{"num_hidden_layers": 14, "hidden_size": 192, "num_attention_heads": 6, "num_key_value_heads": 6, "head_dim": 64, "intermediate_size": 768, "vocab_size": 833, "hidden_act": "tanh_gelu", "norm": "layernorm", "norm_place": "pre", "norm_eps": 1e-05, "positions": "learned", "qk_norm": false, "attn_scale": 0.125, "bias": "all", "tie_word_embeddings": true, "parallel_block": false, "init": "normal", "init_std_qkv": 0.0559, "init_std_o": 0.0395, "init_std_up": 0.0559, "init_std_down": 0.0, "optimizer": "adamw", "learning_rate": 0.00211, "beta1": 0.9, "beta2": 0.99, "weight_decay": 0.082, "lr_head": 0.00393, "warmup_steps": 246, "schedule": "wsd", "decay_fraction": 1.0, "decay_shape": "pow", "final_lr_fraction": 0.0, "batch_tokens": [32768, 65536, 131072], "max_seq_len": 512, "doc_mask": false, "train_tokens": 599300000, "max_steps": 8176, "dataset": "wikipedia_en"}
Each number is 128 + 24 x the weight over its row's rms, rounded and kept within 0 to 255. Layers, rows and columns count from 0. The size above them is the row's rms in percent of the matrix's.

# layer 2 MLP up, 768x192, rms 0.0885, rows 322-338, columns 0-95
size [ 98 137 116  86  64 110  99  92  85 118  81  88  92  85  75  85  86]
[[111 100 127  99 114 118 118 104 141 115 109 147 119 153 126 123 139 121  92 139 125 121 140 158 142 124 148 123 104 112 112 145 145 103  78 100 108 123 130 109 150 125 113 124  90 113 116 145 116 122 140 136 130 128 128 117 117 152 127 125 140 129 138 146 126 126 166 118 183  87 116 144 117 156 127 117 112 124 124 133 124 109 161 134 173 122 165 110 123 138 116 195 125  80 135 104]
 [ 93  83 111 135 118 150 130 134 117 113 121 166 124 123 108 136 111  78 112 144 112 163 145 138 157 159  68  94 118 112 141 144 138 132 113 101 117 148 126  79 149 106 119 150 121 138 135 153 101 129 113 155  85 123 122 112 148 134 144 150 141 131 132 152 163 151 132 109 105 110 130 136 140 162 122 123 126  78 127 130 111 157 143 110 120 103 135 174 117  85 125 154 159 124 108 119]
 [139 111 119 110 110 138 102 136 175 104 138 137 123 167  90 143  88  99 104 150 143 147 132 148 149 131 145 160 167 122 132 117 139 161 122 122 110 135  99  98 139 139 129 126 112 157 177  90 102 118 133 121 152 116 126 134 135 102 127 105 116  99 147 142 157 119 103 117 135 142 137 161 117 105 186 101 117  98 120 122 103 173 158 118 172 151 163  94 160 160 105 129 147 134 103  98]
 [ 82 120 151 123 119 153 132 130 216  96  94  95  85 138 151 142 135 133  81 161 109  83 130 104 104 109 109 147 108 131 132 155 126 107 154 133 157 148 104 117  94 156 112 122 159 133 104 156  98 131 145 149 145 124 119 112 133 131 132 143 147 145 133 159 128  57 147 130 112 146 127 101  66 118 124 146 141 171 124 150  98 128 134 116 119 108 144 116 115 116 162 117 108 119 150 132]
 [103  99 152 135 123 147 130 151 147 121 125 135 139 119  92 158 129 106  86 133 128  90 136 169 180 182 123 111 120 152  87 162 124  89 105 106 134 168 105  87 164 119  90 121  81 115 140 147 126  98 166 153  83 135 146 143 144 137 169 123 132 141 144 153 156 148 123 113 135 112 155 189 113 135 152 121 121 111 136 107 116 130  93  97 110 119 136 164 123 164 141 156 121 119 150 141]
 [142 148  81 142 119 112  81 120 121 131 113 155 118 150 129 148 116  99 110 100 147 103 104 120 147 137  93 137 174 139 128 159  89  93 110 126 118 119 129 150 118  83 160 115 150 131 129 174 138 125 142 175 117 135 102 129 160 132 128 146 152 158 138 129 119 160  91 132 111 125 156 158 117 144 147 127 129 135 132 132 127 113 134 108 109 154 144 140 167 142 138 119 143 135  82 117]
 [123  96 117 142 143  77 111 156 156 127 111 149 142 135 138 123  70  91 102 134 160 127 101 160 199 115 147 126 153 138  99 126 130 153 121 126 113 139 147 159  85 146  72 119 167  88 154 157  61 181 132 141 134 112 170 126 101 127 156 126 134 156 167 127 158 124 136 134 151 127 106 122 113 100 131 114 134 147  85 100 111 150 167 147 127 125 138 100 135 121 124 154 115 130 151 120]
 [134 112 139 113 114  99 119 116 128 135 135 118 170 138 132 153 111  95 118 117 167 102 144 143 136 152 113 123 137 129 152 178 122 126 119 154 189 115 106 109 135 147 121 123 120 119 102 163 119 137 154 117  84 127  80 110 109 115 140 135 135 115 127 145 137 104 120 105 172 113 168 128 144 140 134 124 127 120  58 109 133 159 150 124 134 110 121 181 167 113 115 128 127 148  88 122]
 [112 112  91 129 130  74  92 128 111 140 108 149 113 151 136 140 118 111 132 125 127 161 147 140 170 144 141 114 137 111 107 162 102 133 115 126 170 143 124  95 113 138 114 113 113 126 149 152 112 130 153 164 154 151 114 116 142 108 138 137 109 122 152 137 142 138 118 138 134 132 158 113 135 120 194 101 177 155 127 123  95 154 124 126 121 128  96 144 143 134  79 163 123 145 128 126]
 [113 125 109 172 121 126 139 104  94 156  94 105 135 121 167 154 121 115 127 118 149 165 146 116 156 143 131 124 145 116 154 135 125 164 141  78 153 124 136 144 121 105 160 132 146 147  91 152 120 123 153 144  96 151 120  87 144 131 118 110  82 137 155 143 156 166 114  91 112 125 127 108 142 128 112 122 178  77 137 168 143 143 154 143 154  87 116 132 103 133 166 134 140 167  95 124]
 [125 109 124 157 148 100  68 123  92  85 134 127 144 124 113 118 129  95  95 128 148 162 138 154 182 149 139 115 161 118 125 158 120 120  95 125 145 127 116  74 128 132  97 137 117 112 161 164 123 123 125 149 103 181 124 116 167 127 144 157 128 149 143 134 120 155  84 126 141 150 123 137  85 133 155 119 120 124 130 135 108 135 125  91 108 160 107 163 130 117 109 130 140 134 102 107]
 [145  92 138 113 118 116 111 113  90 141 147 138 130 132 111 140 108  95 142 133 117 173 155 143 159 148 116 139 133 131 106 127 110 150 106 114 152 126 127  95 128 143 127 154 120 108 146 175 123 110 144 162 116 126 139 114 157 142 171 143 123 124 155 147 165 163 127  80 144 122 141 153 142 158 140  89  98 107 109 139 115 118 175 113  94 148 122 128 163 164 142 173 111 113 123 102]
 [139 135 130 130 108 131 112 115  85 130 140 157 147 116 101 157 134  97 123 115 161 139 152 150 186 140  96 140 143 102 115 194 126 143  98 101 143 134 134  98  94  97 138  85 123 100 104 129  91 153 141 138 122 143 127 107 130 108 164 141 119 136 136 148 141 149 102 124 140 137 118 134 154 126 172  97 135 113 100 123 107 127 152 124 136 118 113 125 158 141  90 137 104 164  99 133]
 [130  93 112 131  97 109 106 140  93 127 141 109 161 122 131 155 130 103 138 127 158 156 167 152 144 159 131 131 139  96 122 141 123 164  82 118 115 133 121 117  98 112 106 114 127  89 137 142  96 147 163 155 108 161 139 106 150 109 158 148 109 154 123 131 143 119  87 134 130 130 159 144 176 142 163 120 159 112 107 137 127 149 135 124 145 124 111 148 149 131 119 145 118 120 129 123]
 [114 111 118 126 120 121 103 125 124 116 142 135 174 145 119 163 120  97 139 116 123 158 156 153 148 157 135 155 138 123 122 162 134 155 129  94 131 141 133  93 121  92 129 107 100 102 128 149  98 158 161 149 115 136 126 119 134 113 165 150 102 151 120 129 123 164  97 130 124 145 114 135 141 134 166 126 110 184  98  85 116 129 134  83 115 118 135 143 139 138 120 123 133 176 124  90]
 [158  88 102 141 124  99 133 116  81 128 122 129 144 138  79 148 129  98 111 127 177 202 162 141 135 153 128 140 144  99 110 135 132 149 123  92 135 114 109 116 140  91 119  78 121 112 138 126 104 159 144 160 124 116 113 124 157 143 143 118 114 131 167 140 139 152  63 137 160 177 122 133 148 128 153  81 133 110  94  95 135 159 128 123 136 111 128  98 115 132 103 128 123 132 140 124]
 [ 99 114 131 144 136 109 114  98 100 146 138 122 163 129  97 171 124 106 102 133 103 165 155 138 178 153 134 154 160 117 137 151 105 128 110 142 131 120 156 118  97  88 120 143 122 103 130 142 140 140 173 145  81 146 129  95 118 119 158 127 125 150 145 122 122 154  85 111 137 155 136 136 140 120 161 108 161 141 121  90  87 155 159 109 116 148 134 122 133 150 101 148 123 137 130 108]]
# layer 2 MLP down (transposed), 768x192, rms 0.0656, rows 322-337, columns 0-95
size [110 117 113 107  85  99  73 100  94  92  86 108  89  77  77  91]
[[171 154 142 123  97  80  95 123 106 107 160 141 109 128 126 149 133 121 125 156 108  75 145 112 121 127 142 125 133 115 103 121 119  93 151 104  85 107 112 112 181 153 152 152 161 157  81 112 149 146  97 160 126 164 117  92 102 107 162  77 136 164 127 130 119 143 144 135 100 161 133 173 161 144  73 129 144 144 146 133 151 148 147 153 120 102 111 149 103 161 161 114 154 132  79 138]
 [ 81 162 146 100 170 157 121 117 133 124 159 155  96 126 123 122 114 132 156 118 124 131  93 138 124 138 103 135 141 166 123 132  83 133 105 132 126 109  92 125 153 133 136 114 129 144  96 142 113 167 116 119 175 154 148 127 115 126 100 107 165 126 116 122 128 104 140  89 127 137 126 154  95 109 127  90 142 123  73 126 153 100 155 122 140 125 146 129 147 145 135 163 125 111 138 156]
 [127 112  86 113 113  97 157 113 114 137 154 116 102 130  91 112 142 143 158 152 135  64 139 149 125 131 165 137  75 104 130 107 154 172 155 126 136 129 132 144 182 166 113 151 114 175 140 125 102  96 136 147 118  93 116 139 103  77 142 124 162 158 139 131 194 129  68 145  99 146 147 183  99  99 155 155 109 139 157 177 123 180 140 162 164 141 133 113 139 134 160  51 132  99  88 156]
 [155 127  66 126 128 101 120 140  52 169 156 153 158 119 127 102 152 131 149  95 150 188 115 124 142 118 140 131 153 141  99 138 137 119 116 101 101 121 134 132 170  96 158 130  93 123 140 112 128 121 113  97 114 153 152 153 101 154 130 104 123 120 154  96 115 207 109 122 158 141 132 136 154 125 122 125 130  89 134 110 139 126 132 137 129 171 110 131 157 140  87 129 142 111 130 155]
 [139 143 139 141 161 150 188 155  87 166  89 101 135 137 149 111 148 152 143 151 133 108 150 130 110 104 123  97 144 142 137 106 132 111 129 145 103 122 119 132 125 150 139 139 139 121 105  92 139 127  99 104 161 138 122 152 130 106 124 150 142 138 106 111 115  96 116 133 142 119 134 128 131 145 132 126 135 134 134 135 137 140 131 140 131 139 127 144 123 143  95 108  97 123 146 132]
 [183 152 100 172 166 137 100 116 120 100 149 143 159 144 133 108 139 126 114 161 113  82 137 105 133 148 147 126 176 135 127 124 107 140 162 112 132 140 154 148 139 139 172 127 117 107 105 144 105 139 126 105 138 133 111 121 141 129 157 150 137 143 122 119  90 150 100 149 115 131 135 182 146 126 110 165 146 126 109 120 179 110 122 142 103 157  99 132 151 122  93 168 102 142 126 125]
 [ 79 158 132 119 101 133 133 108  77 129 123 130 148  94 134 154 182 145 127 125 132 112 159 152 110 148 140 151 147 109 150 125  77  99 107 134  78  97  94 140 122 128 134 117 128 163 129 143 146 118 131 115 148 140  90 106 139 112 165 128 116 106 121 121 147 160 167 100 154 136 163 101 104  93  97 138 199 111 127 108 108 116 111 124  98 162 141 146 144 122 122 101 124 141 149 146]
 [134 111 145 124 164 134 121 113 141 132 126 129 123 126 128 141 135 136 118 108 138 113 137 113 147 150 141 107 186 106 173 120 130 132  93 136  98  86 161 135 139 111 107 115 143 101 130 130 109 131 134 198 109 138  98 101 118 116 135 133 161 144 116 143 118 119 116 128 174  95 132 111  99 114 146 122 143 140 155 117 136 121 115  85 138 112 102 103 160 114 142 139 180 118 101 134]
 [105 118 142 138 113 125 101 114  99 137  91 127 116 126 155 151 150 149  91 111 134 158 185 141 173 112 119 118 131 124 145 169 113  92  94 133 133 134 138 114  93 119 127  89 120 137 140 148 133 140 137 143 158 158 108  96 140 118 120 128 126 129 126 145 109 134 140 112 154 110 158 131 107 120 169 119 151 152 133 129 103 139 104 138 166 147 108 138 160 150  68 116 102 125 126 122]
 [ 87 150 167 149 116 116 126 138  95 164 130 157 138 142  98 138  79 112 126 182 129 135 124 132 133  90 144 140 133  82 132 171 107 160 140 133 130 161 119 125 148 143 147 109  94 136 119 121 155 126 112 129 103  97 117  97 121 155 166 101  97 129 108 136  94 138 107 107 103 125  96 105 188 154  71 112 135 137 140 142 190 129 143 121 115 154 120 134 145 146 146 165 130 131 113 128]
 [114  98 119 148 155  82 126 109  98 105 127 121 152 141 101 154 144 130  97 110 140 177 147 152 174 148 152 102 157 149 111 149 116 101 100 116 112 108 126 119 130 117  92 129 118 117 158 158 142 146 114 142  88 182 150  99 162 136 117 131 124 142 117 138 138 163  76 127 148 122 126 148 141 132 160 136 128 142 110 118 124 138 133 109 117 117 104 167 144 141 106 121 134 108 141 132]
 [128 104 126 126 109 146 120  79 113 133 131 163 144 163 174 126 120 131 123 120 125 170 128 135 121 109 116 105 153 129 161 172 103 162 105 158 146 110 133 140 105 126 134 118 117 128 168 168 112 119 137 141 130 133 152 135 133 103 105 104 141 132 137 143 135 146 128 115 155 129 148 116 161 167 173 126 108 102  63 174  95 102 117  97 128 114 123 110 131 146 189 120 160 107  95 137]
 [162 120 104 161  95 145 107 133 107 112 113 130 140 144 154 125 144 184 101 121 144 136 165 133 165 113  90 132 175 152 166 201 104 139  92 143 114 117 121 119 109 113 119  95 107 132 129 119  85 109 125 160 114  89 126 112 116  95 115 126 128 154 118 162 132 147  96 158 148 130  86 109 107 124 167 128 121 121 107 148 134  92 142 103 124 136 128 145 133 141 137 149 172 126  85 142]
 [136 100 131 125 108 122 129 128 107 130 131 123 169 109 157 146 143 159 135 107 127 157 174 165 144 139 149 121 162 124 142 177 111 140 107 122 123 117 121 140 105 131  95  88 142 121 108 131 100 128 152 138 127 155 108 114 134  94 103 127  88 133 105 133 128 125 107 141 172 136 165  99 137 133 184 120 112  78 117 126 125 105 145 120 135 129  92 144 114 126 136 123 136 139 142 143]
 [102 105 137 172  94 130 110 130 149 126 131 126 161 140 120 141 134 130 149 112 122 164 132 168 151 132 134 133 184 141 120 197  82 139 121  83 114  96 120 118  79 101 101  71 125 108 127 137 124 136 159 118 123 158 113 144 167 108 111 130  93 129  96 137 132 156 141 134 132 133 126 138 146 112 129 110 148 156 105 102 128 127 145  89 111 131 123 138 148 138 140 128 162 143 150  95]
 [125  86 138 148 104  92 115 129 109 127 131  96 134  99  93 143 181 160 113 104 155 178 131 185 156  89 146 104 148 137 131 166  81 152 106 121 128 145 111 112 101  90 127 108 131 142 112 107 122 129 174 126 116 150  94 130 133 167 158 155 119 110 144 168 136 171  73 141 168 130 150 125 161 120 130 116  93 122 113 100 124 141 115  88  98 135 126 133 125 122 143 131 160 126 151 129]]